From a checkpoint of a small transformer trained on Wikipedia: 4 heads of 64, no position embeddings.
Each number is 200 + 40 x the weight over its row's rms, rounded and kept within 0 to 999. Layers, rows and columns count from 0. The size before them is the row's rms in percent of the matrix's.

# layer 12 attention key, 256x256, rms 0.0666, rows 0-54, columns 0-127
101,178,178,236,202,172,226,199,254,137,252,155,200,285,224,216,254,165,270,250,216,185,246,225,205,223,242,141,230,201,215,136,248,176,210,227,272,213,195,195,207,189,240,113,286,265,222,167,222,203,199,201,275,257,186,175,171,238,194,269,233,230,223,160,168,198,217,202,158,138,197,249,144,190,216,167,182,196,201,266,232,176,174,258,237,223,175,182,216,226,142,155,223,184,197,254,143,131,137,157,234,202,134,241,174,194,138,186,170,241,190,243,272,217,257,183,155,208,175,236,109,240,161,128,234,118,134,215,194
108,201,210,132,179,204,267,229,179,82,187,182,216,131,169,179,173,263,207,206,207,165,233,212,138,186,244,205,187,221,197,202,231,161,166,211,249,235,188,118,200,290,173,228,187,132,207,212,179,171,145,258,130,216,238,202,193,226,260,132,263,129,171,176,175,237,188,198,123,205,235,144,220,148,186,277,180,160,274,208,190,197,183,182,145,133,154,166,204,191,233,157,161,169,221,169,227,281,265,222,202,206,161,268,254,177,257,260,219,152,266,215,128,188,230,259,203,260,198,198,183,158,175,269,105,216,245,187,206
100,185,257,154,183,257,157,187,178,186,235,143,225,199,197,187,146,162,211,141,203,180,211,176,166,238,186,166,157,222,176,205,207,208,209,229,140,213,308,198,190,255,181,169,255,241,196,188,225,197,198,167,239,215,198,173,196,247,191,222,206,214,296,214,95,196,187,126,157,229,231,222,240,213,177,165,105,274,176,174,204,243,208,225,180,209,214,164,187,195,234,151,253,162,184,201,191,174,221,177,279,200,181,193,186,169,224,167,192,217,189,202,136,206,238,204,218,193,176,258,200,225,172,244,144,170,166,296,227
099,179,217,199,240,196,300,159,135,178,176,206,159,190,249,244,277,197,138,197,252,175,153,137,197,190,154,209,200,185,241,207,172,135,131,177,303,177,219,166,215,208,226,203,204,138,253,212,186,197,149,236,186,164,232,228,111,178,214,189,221,189,236,218,146,222,210,212,147,183,175,202,149,296,226,255,279,182,294,207,172,252,185,150,201,147,244,206,214,184,134,178,128,191,257,212,202,171,185,204,144,139,146,183,181,219,243,148,136,194,254,114,272,121,161,213,176,176,152,261,167,180,206,182,188,161,175,245,279
102,172,250,184,194,207,164,185,209,205,267,178,113,177,197,183,144,198,278,201,167,179,254,190,184,193,234,190,244,146,173,141,201,278,186,146,195,207,233,237,225,116,219,229,239,156,202,100,153,230,203,165,205,226,133,194,232,254,196,274,241,237,146,179,267,135,213,159,257,243,142,227,159,197,200,257,179,206,218,262,132,176,155,248,201,276,192,235,172,264,189,182,155,182,188,237,245,143,156,186,221,225,207,286,82,237,192,198,212,174,214,189,207,207,89,164,202,197,236,231,214,212,171,200,197,137,217,222,203
099,204,122,150,242,139,215,161,205,278,101,180,203,197,177,179,148,200,185,255,204,125,252,213,208,190,178,226,255,238,233,247,213,230,233,212,247,156,220,188,227,121,221,283,267,194,162,193,208,254,228,244,203,146,158,158,127,189,223,232,281,202,250,193,281,237,171,212,139,210,217,230,244,210,168,225,250,175,200,206,161,220,204,105,228,124,249,207,167,215,211,132,222,232,222,274,250,223,241,164,211,218,153,224,205,216,191,198,177,188,147,198,189,248,125,213,148,170,288,178,258,204,170,112,223,189,278,185,243
101,166,166,144,251,199,216,195,197,187,173,202,224,273,236,195,222,208,222,197,235,210,175,126,153,184,199,277,246,185,195,177,226,190,241,163,143,258,197,161,222,211,204,186,177,165,247,185,235,256,203,203,282,188,188,225,202,195,249,210,157,236,221,163,205,197,159,216,162,166,110,158,230,224,185,255,170,168,250,204,205,221,271,214,179,204,238,130,162,159,267,197,212,158,191,217,161,234,203,245,166,229,200,148,241,216,194,172,185,250,234,200,179,205,232,191,209,243,89,234,166,247,170,133,170,267,84,198,203
096,182,236,119,208,162,169,192,189,170,197,210,166,218,164,225,155,220,213,235,163,175,220,188,203,188,123,164,157,158,191,226,233,206,248,223,159,159,322,173,214,226,194,207,266,220,206,176,179,172,205,294,181,237,150,235,236,242,177,184,180,249,126,196,155,176,252,174,212,255,224,217,200,241,188,141,173,163,180,170,182,146,180,171,201,267,70,172,187,283,194,198,221,240,219,154,239,137,255,188,201,172,142,227,177,234,180,293,223,193,206,247,178,264,170,228,249,126,280,140,198,181,220,204,294,171,267,144,129
100,233,224,216,171,263,213,154,136,181,165,260,142,168,179,229,225,157,167,152,233,191,244,174,204,225,196,106,174,149,248,204,252,208,222,196,175,171,217,172,171,235,271,222,178,184,153,199,219,229,290,171,137,247,249,209,208,202,217,239,243,252,233,263,239,254,214,231,172,180,162,243,208,282,283,191,229,220,268,226,153,252,212,249,217,209,156,253,256,218,213,219,188,165,156,188,185,236,177,186,153,244,140,214,234,201,234,231,177,292,207,164,227,175,238,211,216,253,194,208,124,181,275,201,211,226,149,220,222
103,192,239,213,213,187,234,200,229,143,178,161,155,224,194,167,233,238,233,244,172,242,195,140,201,207,270,185,210,209,192,172,241,226,223,171,138,167,260,233,150,174,175,179,127,110,252,206,214,196,255,227,241,219,142,235,228,177,143,206,275,216,165,185,142,228,237,226,140,122,239,179,277,197,223,169,181,245,146,226,183,203,214,241,247,211,263,271,205,130,124,165,181,194,162,154,213,201,83,157,168,239,202,169,195,195,272,198,237,163,190,209,160,257,179,213,197,257,166,223,271,189,141,177,195,161,131,165,204
105,176,84,248,214,232,174,198,213,262,234,208,264,220,220,139,220,177,158,204,189,210,179,194,231,199,222,240,290,208,243,174,181,182,243,172,228,147,168,243,237,296,184,221,300,212,209,208,250,209,264,212,89,160,251,231,251,161,220,188,175,162,263,207,170,199,232,198,191,251,172,225,195,222,212,241,192,197,165,195,180,215,169,192,188,138,259,173,243,243,181,234,199,209,174,233,190,170,223,192,162,151,214,187,184,224,116,202,215,195,242,239,238,126,194,230,216,218,140,193,148,140,181,181,226,173,145,93,193
107,184,232,260,120,174,224,215,211,207,231,149,210,166,215,132,185,203,183,190,230,200,151,164,236,254,129,209,188,194,251,175,206,150,163,158,95,229,220,201,199,197,282,258,227,147,212,227,217,212,225,140,153,271,248,205,238,121,222,225,233,251,260,199,207,246,147,190,202,226,190,222,229,185,189,164,195,193,149,208,245,198,237,255,181,206,264,254,182,255,213,238,191,210,153,212,225,234,229,260,214,181,191,215,231,193,186,216,150,220,196,187,257,172,125,264,216,78,217,211,181,199,245,196,216,178,213,277,213
106,265,196,174,148,213,253,122,146,137,156,237,127,141,239,227,161,254,219,181,212,180,144,202,194,174,255,182,227,188,207,168,156,179,128,178,237,237,266,268,188,188,152,261,221,258,212,225,197,204,183,115,267,219,193,173,246,192,202,158,203,186,199,188,221,223,157,165,203,173,225,179,199,186,201,177,205,174,228,260,174,201,160,219,288,213,257,243,209,185,191,193,272,216,149,276,156,275,134,241,242,225,175,251,194,216,228,204,192,183,286,172,184,157,178,229,264,247,171,192,160,177,231,260,177,196,142,215,151
106,151,168,195,131,208,251,179,161,278,222,238,169,257,157,250,186,178,124,169,174,189,139,208,217,212,196,194,230,192,221,161,249,275,229,185,221,263,288,189,144,182,190,224,194,204,140,155,174,213,179,196,201,151,237,253,220,228,192,217,225,254,247,184,225,214,180,150,140,267,167,279,175,224,236,222,179,280,143,194,234,194,199,166,176,272,230,201,241,273,183,239,204,225,198,178,266,108,246,130,171,168,222,202,159,236,135,244,151,270,164,233,191,156,186,210,222,159,163,179,216,191,168,215,176,209,221,238,228
095,190,130,238,259,251,249,188,225,203,190,179,234,265,189,226,195,164,137,222,241,140,196,196,218,201,144,242,177,227,264,210,227,250,173,206,164,178,292,156,129,202,198,144,219,215,213,242,186,167,215,275,178,160,178,235,235,227,243,230,155,120,146,180,109,176,170,254,160,258,187,157,214,203,124,198,217,198,128,137,224,152,220,144,272,169,130,131,151,222,221,239,151,278,295,217,243,162,246,194,140,176,218,162,224,193,211,264,265,155,155,232,170,190,159,223,203,171,231,176,168,221,241,228,190,181,186,190,159
104,96,155,125,193,183,259,171,184,257,125,197,255,211,226,157,253,196,152,193,228,240,156,219,208,201,226,223,173,136,171,162,158,210,172,201,188,259,179,216,200,255,294,195,215,245,169,231,177,189,302,270,204,201,189,146,167,197,179,202,217,223,185,219,221,156,277,254,239,265,202,185,207,195,153,132,150,172,262,223,197,243,114,214,221,209,176,209,282,205,228,144,223,180,141,186,200,161,170,151,175,183,217,171,179,150,279,151,192,213,251,257,184,167,162,162,224,221,194,145,236,170,189,152,172,204,247,235,224
098,138,225,202,242,176,203,278,110,232,138,181,236,235,148,167,279,91,225,207,272,254,137,135,153,184,208,265,144,225,153,181,203,236,126,264,209,198,149,176,258,170,172,211,237,243,215,241,269,188,190,167,202,226,300,220,196,233,165,124,241,198,145,220,136,240,154,194,208,201,188,140,267,215,224,194,270,256,186,202,208,207,164,222,191,214,221,163,173,202,159,204,104,188,172,228,203,151,143,261,214,180,163,140,175,200,203,229,193,283,206,214,230,169,115,220,224,167,115,217,265,110,187,210,283,308,180,164,216
100,119,137,156,181,222,198,218,153,227,185,226,192,154,153,252,149,183,226,212,165,219,227,178,202,178,219,182,242,256,181,159,196,161,224,170,160,185,208,168,201,229,205,205,210,173,126,209,175,177,227,200,193,179,268,192,133,180,128,222,171,169,173,229,192,189,197,192,270,202,164,241,187,234,194,197,170,273,82,227,189,233,148,204,239,127,256,165,149,219,191,167,175,196,227,215,217,156,212,278,174,223,286,191,203,146,291,187,203,210,132,183,111,163,182,260,194,140,258,192,195,204,179,194,266,244,178,226,218
106,174,168,253,211,253,173,216,139,190,158,175,291,195,228,214,225,222,180,198,217,157,188,180,209,250,170,222,164,193,149,223,289,132,203,212,171,190,173,139,244,155,173,234,243,197,196,174,172,145,258,275,155,178,192,128,232,171,207,197,247,175,230,248,253,182,131,154,248,187,235,228,178,242,203,194,249,139,120,223,196,232,232,136,203,153,290,131,236,191,282,199,226,253,176,223,225,144,141,240,125,132,217,169,162,229,268,191,178,204,187,231,271,202,235,234,205,158,184,246,190,310,239,220,175,134,120,205,188
102,255,135,214,219,218,167,180,192,218,224,252,281,190,232,214,281,294,173,269,182,188,274,209,212,186,126,318,253,190,178,203,228,158,163,204,245,159,273,244,152,214,199,230,177,219,215,169,185,246,246,157,162,191,245,209,236,197,153,197,178,208,210,151,254,250,163,237,187,209,222,104,164,212,112,202,329,198,173,220,203,256,258,208,239,177,185,183,196,246,177,245,222,209,163,170,232,171,200,239,178,183,204,217,231,275,190,210,169,219,134,120,146,199,140,160,193,160,202,213,253,191,177,170,200,194,183,221,205
104,190,212,141,176,257,285,104,205,164,224,116,134,176,185,205,201,216,182,185,164,266,180,261,173,192,120,168,208,252,224,204,206,274,203,256,140,207,214,163,150,228,194,225,224,169,160,197,173,193,279,179,206,184,167,206,141,199,147,233,281,238,198,242,261,165,162,226,189,170,200,262,269,165,202,126,227,168,204,190,202,159,204,320,221,262,237,202,233,190,198,262,261,161,217,184,175,239,247,206,201,208,106,172,163,222,137,186,221,189,214,170,204,233,324,206,168,226,203,295,173,235,182,168,217,162,167,163,101
106,175,236,190,231,222,170,220,159,249,254,137,277,192,239,185,181,252,231,209,170,235,193,143,200,187,202,194,164,177,231,140,171,207,205,290,203,216,122,176,200,175,186,191,198,216,212,218,142,236,203,238,204,214,158,267,190,185,180,243,212,199,190,166,222,147,218,126,229,165,204,157,246,193,202,332,156,170,239,187,209,163,221,203,98,217,216,109,265,158,198,291,244,177,144,237,262,216,232,192,186,247,262,189,225,205,212,264,147,246,152,282,164,208,171,131,196,279,300,227,203,159,227,130,271,167,207,176,231
105,274,186,235,222,201,277,226,170,247,244,149,142,231,210,213,259,256,209,220,186,271,209,214,197,213,224,185,149,185,252,234,156,221,220,232,174,200,120,166,175,204,135,196,243,167,161,261,178,179,195,282,141,166,176,225,199,262,144,201,191,166,191,208,184,192,225,223,262,152,200,215,143,168,188,288,169,134,184,163,161,132,256,166,247,184,139,204,167,221,208,201,215,199,161,257,203,225,193,239,212,196,161,209,171,205,174,286,266,115,254,218,214,170,204,182,238,147,275,224,193,199,211,249,220,116,246,167,204
100,174,207,159,106,240,214,185,179,147,232,251,223,228,156,150,199,193,109,166,200,170,206,200,204,216,217,213,173,238,285,251,214,239,160,307,230,159,157,172,234,244,264,227,193,217,246,225,164,226,235,178,201,143,227,264,166,186,292,205,202,147,197,216,176,257,243,209,191,166,256,133,226,200,185,216,104,189,213,184,197,199,148,143,207,137,207,178,167,247,235,157,225,186,170,251,170,177,209,269,138,234,91,207,265,209,199,197,158,177,173,236,207,153,212,229,182,177,194,251,172,151,155,234,190,261,188,216,226
101,242,211,235,240,201,188,218,198,153,200,226,181,178,200,186,209,148,143,227,152,189,172,268,196,228,232,224,216,175,224,195,192,178,165,185,205,169,231,267,223,279,140,94,162,176,161,208,259,154,168,230,164,155,165,291,170,196,190,202,176,220,120,275,167,140,217,191,201,167,156,227,212,147,250,120,166,212,199,177,206,227,237,238,206,246,181,176,132,289,179,194,196,233,214,190,146,175,246,163,236,145,201,244,233,237,226,234,210,267,185,174,133,198,253,186,168,248,195,186,209,157,173,208,249,248,261,206,277
102,196,173,213,150,221,196,227,218,185,183,177,219,151,168,160,173,166,237,225,232,227,190,260,205,223,198,273,153,216,179,191,195,229,194,285,256,205,213,217,130,166,201,226,237,228,223,60,214,222,232,159,203,183,156,219,174,220,159,201,150,219,240,277,227,138,177,215,201,153,235,323,118,163,233,249,189,249,220,193,198,197,200,183,153,194,140,227,172,244,203,178,235,223,207,208,158,274,162,192,216,241,265,221,203,196,283,154,163,255,161,261,210,219,247,308,237,187,158,214,209,165,180,195,134,197,220,121,254
095,140,170,185,179,282,267,210,215,288,158,233,239,220,139,315,202,215,244,207,202,154,203,162,159,231,198,182,86,170,231,188,206,110,195,236,212,153,270,123,205,248,217,200,153,229,216,265,171,188,205,138,180,133,215,231,204,158,178,170,194,214,174,248,238,198,218,242,183,282,222,231,153,156,219,199,203,242,175,192,247,186,152,221,156,279,185,189,189,228,174,183,159,224,218,213,184,227,230,172,214,179,184,166,217,139,163,240,264,202,294,163,134,251,214,198,200,224,228,229,250,198,257,214,242,201,269,176,200
106,200,244,191,238,226,167,172,177,269,202,182,192,155,238,243,197,243,258,156,210,133,173,262,171,127,258,220,222,197,130,230,157,133,139,175,154,192,175,181,233,271,183,110,217,200,243,191,179,201,224,131,269,230,190,125,224,231,190,184,214,220,132,217,163,180,241,88,177,138,223,219,182,110,189,195,236,165,138,164,231,258,167,115,188,167,214,212,185,166,306,153,199,246,265,203,139,254,209,236,220,241,169,209,172,195,186,182,308,219,193,206,239,236,175,218,263,247,156,151,174,247,171,198,129,190,184,158,117
095,240,192,206,199,122,242,199,136,263,197,153,258,152,242,217,237,235,187,186,215,266,225,147,175,197,151,237,194,236,173,186,195,160,197,261,121,277,227,219,174,151,230,182,257,206,165,180,218,173,182,235,244,145,279,191,223,207,222,281,210,203,201,175,171,258,167,182,166,201,215,208,208,238,254,165,248,129,188,144,112,203,255,192,227,184,235,217,226,271,281,229,153,174,184,206,181,196,219,151,172,234,271,207,174,216,190,99,140,193,197,135,282,140,162,183,179,118,205,198,302,189,199,98,253,204,195,146,176
102,195,162,217,192,252,213,223,191,261,126,191,186,196,236,265,205,211,233,176,156,212,219,231,191,230,235,174,183,197,183,252,242,250,296,144,236,136,160,158,169,199,226,164,251,187,241,162,329,234,181,118,180,164,168,265,191,237,186,174,201,134,171,173,220,201,241,165,204,165,145,205,211,266,215,215,221,164,265,217,249,173,137,237,178,149,258,252,228,133,216,178,124,179,153,191,180,155,194,230,224,158,251,239,151,233,178,236,148,133,205,253,227,258,176,205,286,209,124,210,297,227,144,223,203,200,230,264,230
098,189,251,213,179,260,187,252,226,218,203,294,158,229,240,107,236,185,235,168,187,225,192,208,195,253,193,222,129,191,179,210,234,282,205,233,218,194,142,217,166,227,191,207,158,242,243,271,279,151,229,203,140,173,266,229,152,208,224,85,216,206,252,232,183,261,144,261,158,206,160,299,179,185,263,221,198,185,223,249,223,228,277,189,240,198,202,228,232,179,193,230,140,172,152,225,153,229,200,167,147,189,235,223,195,272,136,198,171,201,178,238,153,217,257,146,230,206,142,229,248,202,187,206,98,233,200,132,207
099,203,192,227,250,186,146,225,199,200,194,227,165,227,193,270,152,260,248,167,141,147,193,203,190,190,199,229,239,181,200,286,237,156,190,161,125,199,184,274,193,193,232,184,161,220,235,134,190,157,205,173,182,241,86,228,212,133,198,220,252,208,237,198,109,229,243,198,166,141,201,191,264,192,228,211,162,232,125,173,140,202,84,169,183,209,203,288,267,232,212,268,253,204,255,178,187,195,209,255,220,209,201,254,173,172,133,223,212,186,198,302,204,219,215,165,162,230,170,180,134,292,169,205,168,128,253,208,204
116,207,259,196,166,174,158,208,192,237,150,227,275,88,180,212,203,203,213,236,246,207,248,191,263,162,143,184,181,268,157,234,182,198,170,200,196,272,178,246,163,222,204,240,209,199,272,156,209,224,166,133,153,170,198,184,179,195,175,125,203,228,160,261,216,263,284,198,197,190,241,202,190,160,196,202,205,165,191,202,247,225,221,197,193,132,158,210,245,216,246,154,154,203,252,234,121,158,169,226,124,180,110,230,153,231,161,223,205,195,167,169,267,260,218,230,229,295,148,224,194,174,228,272,149,193,146,193,213
099,168,208,218,151,249,257,203,225,216,230,157,208,194,179,228,186,140,205,191,247,187,249,208,197,220,224,139,184,170,184,224,229,173,194,223,216,189,243,138,162,227,124,260,199,274,204,297,202,192,230,198,228,179,258,130,212,142,207,150,165,195,208,197,251,195,212,205,200,207,161,194,178,188,182,170,217,195,143,187,188,156,306,128,219,265,150,174,215,173,231,139,144,216,188,213,139,187,146,133,247,171,181,198,161,235,235,210,222,188,181,240,235,160,252,178,153,242,230,244,315,200,98,236,195,205,175,154,220
103,197,274,161,223,215,178,185,190,206,189,224,160,266,199,206,78,231,181,162,153,228,167,222,245,233,223,251,237,197,134,178,200,272,217,228,177,184,177,200,262,196,181,176,199,177,176,184,217,192,200,222,147,274,169,163,184,201,203,192,201,230,217,153,234,177,132,220,258,132,186,250,204,209,165,220,216,227,180,212,171,173,210,175,285,218,232,174,253,165,130,169,244,212,156,210,232,186,223,214,231,190,201,168,161,146,166,217,223,121,196,260,204,224,283,212,256,128,223,196,185,181,153,212,222,210,212,176,169
104,264,200,206,203,151,187,217,244,244,176,194,282,302,175,263,187,205,194,199,137,149,184,214,218,226,129,194,193,200,201,187,243,174,117,214,266,259,207,230,109,198,281,215,242,197,257,226,174,223,235,146,210,176,232,125,165,188,248,154,239,283,131,143,332,185,248,175,108,187,187,238,178,229,211,193,170,198,267,281,197,161,163,192,206,235,142,271,199,209,140,224,144,194,234,201,138,150,178,224,140,193,189,114,91,225,251,256,230,287,172,159,200,222,206,194,222,195,240,167,175,164,200,192,253,181,209,170,129
096,197,197,118,166,211,233,184,131,223,260,228,194,238,221,213,222,223,166,190,188,190,235,161,194,237,161,192,205,195,170,179,182,246,167,189,198,199,224,136,210,244,233,180,162,219,202,158,251,202,62,174,185,197,241,210,165,155,215,200,232,194,255,223,241,159,188,256,190,226,190,259,159,196,156,258,152,160,163,198,174,192,195,213,230,219,175,175,203,214,212,136,168,162,249,276,180,175,190,159,133,207,273,155,204,186,243,226,150,257,184,201,153,162,249,230,183,299,169,230,292,218,241,244,213,172,268,102,251
109,188,184,145,217,181,248,191,168,277,132,240,191,211,180,263,240,175,161,200,193,228,232,182,247,205,187,219,212,163,221,118,202,144,136,179,162,268,168,156,162,133,213,121,206,268,207,143,164,193,203,250,194,149,168,297,194,144,245,248,249,205,301,208,150,258,141,218,203,293,210,190,258,204,214,213,224,208,250,146,267,251,184,133,146,204,151,202,173,243,232,186,146,243,178,202,232,210,213,164,223,196,198,127,231,124,179,292,191,292,239,267,186,200,188,159,204,170,137,189,180,219,150,202,274,163,169,254,226
093,236,228,207,249,247,208,224,172,253,186,235,171,213,272,314,222,214,192,224,154,183,159,171,144,211,214,220,188,173,180,143,139,147,156,110,160,121,229,177,214,190,228,167,223,137,153,231,137,228,207,208,205,223,159,171,214,306,190,138,178,155,219,209,219,237,241,240,138,206,182,224,124,176,186,160,168,176,172,220,259,215,229,255,135,188,134,224,206,189,207,117,163,226,196,205,155,177,206,217,189,170,201,215,138,209,236,189,193,143,252,261,211,208,113,244,168,222,251,229,220,217,179,233,287,167,267,130,213
098,212,261,184,230,209,178,199,154,101,213,181,122,162,172,243,165,246,207,207,237,204,256,206,228,198,216,175,206,235,171,214,203,197,148,265,183,143,261,241,201,145,199,183,202,178,223,191,229,237,216,219,159,168,261,169,203,163,239,220,241,212,236,102,174,197,187,267,241,115,182,229,132,192,161,137,133,178,249,234,250,165,247,309,258,228,252,243,249,226,177,231,156,273,174,165,203,231,152,177,174,187,193,164,200,174,123,186,216,147,175,186,240,205,164,207,203,224,155,210,204,204,186,191,118,164,205,166,140
107,186,169,229,197,176,214,232,171,221,127,82,203,140,187,165,163,252,157,175,168,202,166,188,135,204,218,174,184,182,165,164,168,236,183,267,177,245,141,114,195,227,206,155,212,153,233,230,186,176,228,221,223,282,293,145,210,203,216,237,168,187,182,299,251,239,241,228,170,223,216,155,205,164,200,141,230,230,246,125,239,220,235,224,279,200,212,203,220,243,164,247,215,222,261,296,226,180,194,156,158,150,151,196,122,230,220,188,203,222,210,126,209,259,206,237,248,204,231,219,202,179,241,192,154,232,151,178,239
101,224,224,198,182,195,146,210,248,148,208,166,190,195,173,172,173,172,158,127,251,143,196,183,177,177,187,189,184,202,329,130,244,185,298,251,266,207,250,204,256,168,171,164,209,163,194,171,249,271,156,180,209,206,170,231,219,229,236,195,261,165,282,216,235,169,278,222,212,225,247,272,197,200,237,166,218,193,179,250,248,199,266,170,145,144,256,182,276,242,160,193,200,165,269,183,227,212,150,159,187,118,180,146,269,252,238,258,166,215,145,139,281,179,142,281,237,202,104,204,217,188,140,206,168,192,175,184,225
103,238,177,197,156,173,215,278,184,235,159,155,169,202,158,214,224,202,144,202,145,171,265,263,145,223,277,210,215,197,226,243,156,248,158,203,230,163,154,191,191,210,237,186,171,235,156,195,238,200,201,240,215,193,203,170,174,222,159,231,254,279,252,200,145,248,128,176,263,180,208,140,161,165,196,191,276,192,192,220,141,225,241,267,158,220,167,130,196,164,155,236,181,254,162,204,270,236,226,275,214,158,198,188,217,152,229,196,210,186,137,246,190,181,248,197,196,253,173,220,311,151,214,165,203,161,216,129,216
098,235,134,146,168,178,177,223,180,176,217,180,161,212,201,180,176,152,228,252,157,222,194,213,208,88,253,161,260,266,252,191,209,196,185,264,162,202,246,274,252,195,235,218,178,199,202,217,211,162,156,234,224,272,196,153,224,201,220,248,188,235,251,194,251,154,176,220,206,205,234,165,183,138,268,164,271,214,180,178,239,188,148,194,169,172,181,251,127,234,175,242,280,137,248,201,179,204,183,314,212,202,182,180,244,165,211,226,253,217,233,162,95,281,268,195,198,172,219,139,173,86,217,247,238,175,220,211,248
102,249,270,139,204,229,226,167,244,215,218,233,180,219,234,158,170,192,194,195,247,152,301,207,232,246,158,231,227,241,129,185,242,195,167,146,263,139,209,164,137,168,193,191,264,110,212,175,276,163,203,186,191,210,175,264,196,250,171,160,191,221,188,186,72,249,198,198,251,274,315,240,201,167,234,152,239,228,265,225,145,269,197,208,155,157,223,264,181,184,149,186,269,187,287,196,243,134,213,218,206,132,233,139,179,256,292,232,132,193,113,176,202,250,94,231,142,198,180,183,238,258,243,199,190,262,198,254,195
104,222,218,213,242,195,124,166,180,225,245,225,255,189,295,229,163,178,140,270,190,236,217,135,194,197,196,187,201,225,299,250,189,250,161,250,247,244,126,233,175,192,181,166,168,172,204,144,182,256,246,244,289,237,209,163,171,133,204,137,234,130,247,200,168,168,201,227,125,187,217,174,194,184,286,185,182,198,271,208,219,173,172,193,146,145,229,242,216,199,176,254,152,158,193,193,197,222,216,179,177,212,254,235,230,211,110,196,190,180,198,217,162,295,261,144,242,263,177,146,136,212,195,224,265,263,181,204,272
097,181,197,151,220,156,176,209,211,175,203,147,218,297,147,211,180,207,236,183,182,220,190,157,187,191,277,151,153,208,190,216,240,296,187,186,161,195,209,196,265,211,227,189,146,185,237,197,181,106,221,211,203,225,188,213,177,103,123,205,187,191,172,247,143,224,209,251,194,85,219,182,192,228,222,259,217,181,129,171,184,236,152,241,199,250,185,181,199,274,263,210,190,223,249,217,162,234,226,165,205,207,191,195,197,221,213,225,227,179,189,241,258,270,251,227,198,195,246,129,178,214,205,207,200,85,223,222,183
099,154,201,116,204,169,220,215,235,138,197,212,152,201,241,190,207,221,222,237,209,235,235,186,180,200,198,159,282,196,186,188,163,192,161,230,217,236,196,173,187,177,174,196,231,165,201,268,183,223,189,144,221,176,196,176,288,264,217,173,235,196,154,198,220,162,234,207,222,191,207,240,168,195,203,198,125,183,222,284,202,145,229,260,194,181,164,196,178,241,182,177,113,221,132,92,142,295,272,159,237,187,179,248,197,239,152,239,247,210,245,148,184,185,221,235,222,201,211,207,217,193,85,241,166,227,169,158,123
096,160,127,206,128,123,213,284,149,225,196,154,212,242,207,202,232,161,174,200,192,207,154,157,254,268,154,161,160,234,207,221,228,178,244,204,268,163,140,174,192,201,298,163,187,222,194,244,142,191,182,247,196,204,222,317,192,138,184,159,285,205,275,181,212,180,198,177,241,263,237,185,163,203,222,201,189,196,176,158,229,189,191,202,123,165,189,180,138,193,160,91,177,154,175,169,177,221,260,199,163,215,226,178,280,273,245,170,187,191,162,179,190,182,187,210,190,219,223,214,203,184,164,277,159,217,265,234,273
099,194,288,213,100,278,203,183,243,175,226,256,186,180,221,186,173,276,268,226,208,261,206,296,228,187,221,226,128,194,165,141,148,163,190,184,157,300,161,180,203,210,236,264,256,204,192,251,189,200,264,172,202,214,257,233,234,257,219,198,265,281,80,186,199,211,176,163,146,183,193,208,257,202,158,223,183,198,194,197,191,155,166,198,151,267,169,209,138,178,239,198,148,264,183,160,199,188,206,224,235,217,277,221,156,256,152,185,188,250,179,211,155,148,166,241,232,174,241,207,183,211,178,160,203,192,147,213,131
097,146,232,208,188,184,177,271,185,222,211,212,159,167,163,80,181,167,191,232,223,144,239,255,251,228,187,173,140,289,167,229,175,222,153,161,228,195,133,265,214,195,278,183,117,104,205,246,159,189,186,168,212,213,228,133,129,240,199,233,185,158,214,217,205,187,180,203,187,174,231,229,158,162,195,164,252,182,194,193,200,185,181,219,221,200,246,106,153,201,185,251,147,181,243,242,227,231,202,137,165,204,198,207,183,206,179,187,112,210,226,164,206,176,211,224,247,232,92,251,222,227,222,175,143,289,216,228,166
109,237,208,178,195,187,213,153,264,176,185,205,182,214,188,158,221,232,239,248,122,245,200,211,201,214,283,198,205,220,202,217,178,201,244,180,203,219,252,230,170,246,284,193,193,197,204,231,212,175,229,158,219,212,194,191,242,144,197,219,184,226,230,246,236,212,149,218,232,202,208,214,196,175,228,255,235,200,214,170,137,176,268,192,177,232,174,210,230,286,241,201,186,233,173,162,226,179,198,156,254,197,284,233,95,183,247,209,148,129,215,189,113,146,140,192,189,178,230,176,203,240,250,187,164,148,224,186,149
097,123,197,252,183,192,254,208,233,173,188,165,258,231,205,250,206,250,162,173,281,182,207,197,200,176,214,211,203,215,217,214,229,157,256,200,214,204,215,182,115,269,177,256,203,219,239,248,249,210,187,121,160,151,196,173,228,156,200,127,240,229,242,259,165,156,239,246,113,235,189,214,230,190,231,238,148,203,252,233,190,124,166,190,103,183,164,252,208,229,108,229,153,190,165,239,111,172,204,194,149,191,250,114,266,188,206,232,178,192,307,167,199,150,222,174,135,222,195,251,190,162,153,181,227,192,237,169,235
091,189,169,260,205,223,239,152,202,209,180,250,239,165,199,207,223,200,238,177,200,137,172,193,202,234,171,218,231,144,237,182,253,181,234,157,206,253,137,149,173,168,176,180,227,230,193,211,186,113,160,140,127,206,236,229,130,199,222,251,197,258,140,199,182,175,222,194,217,213,228,221,212,191,166,287,260,242,139,187,195,211,211,173,197,271,162,207,208,176,199,114,189,262,166,186,194,175,197,207,257,120,158,173,172,196,191,214,279,220,215,167,251,202,216,179,202,227,226,251,211,188,193,220,136,194,167,230,167
105,195,146,226,156,214,192,221,149,242,174,192,230,210,239,211,181,207,236,138,287,184,208,174,202,167,229,253,139,242,239,197,203,210,238,197,205,159,139,254,132,238,211,161,150,167,227,240,245,193,133,188,198,252,232,208,219,232,294,169,139,49,240,229,130,199,235,137,209,186,251,177,212,162,208,285,182,178,202,132,230,187,210,200,229,136,164,258,205,139,187,248,138,168,175,222,205,176,163,210,190,285,199,214,202,261,189,173,205,197,200,231,165,171,219,189,152,214,143,219,186,199,157,177,101,252,218,209,214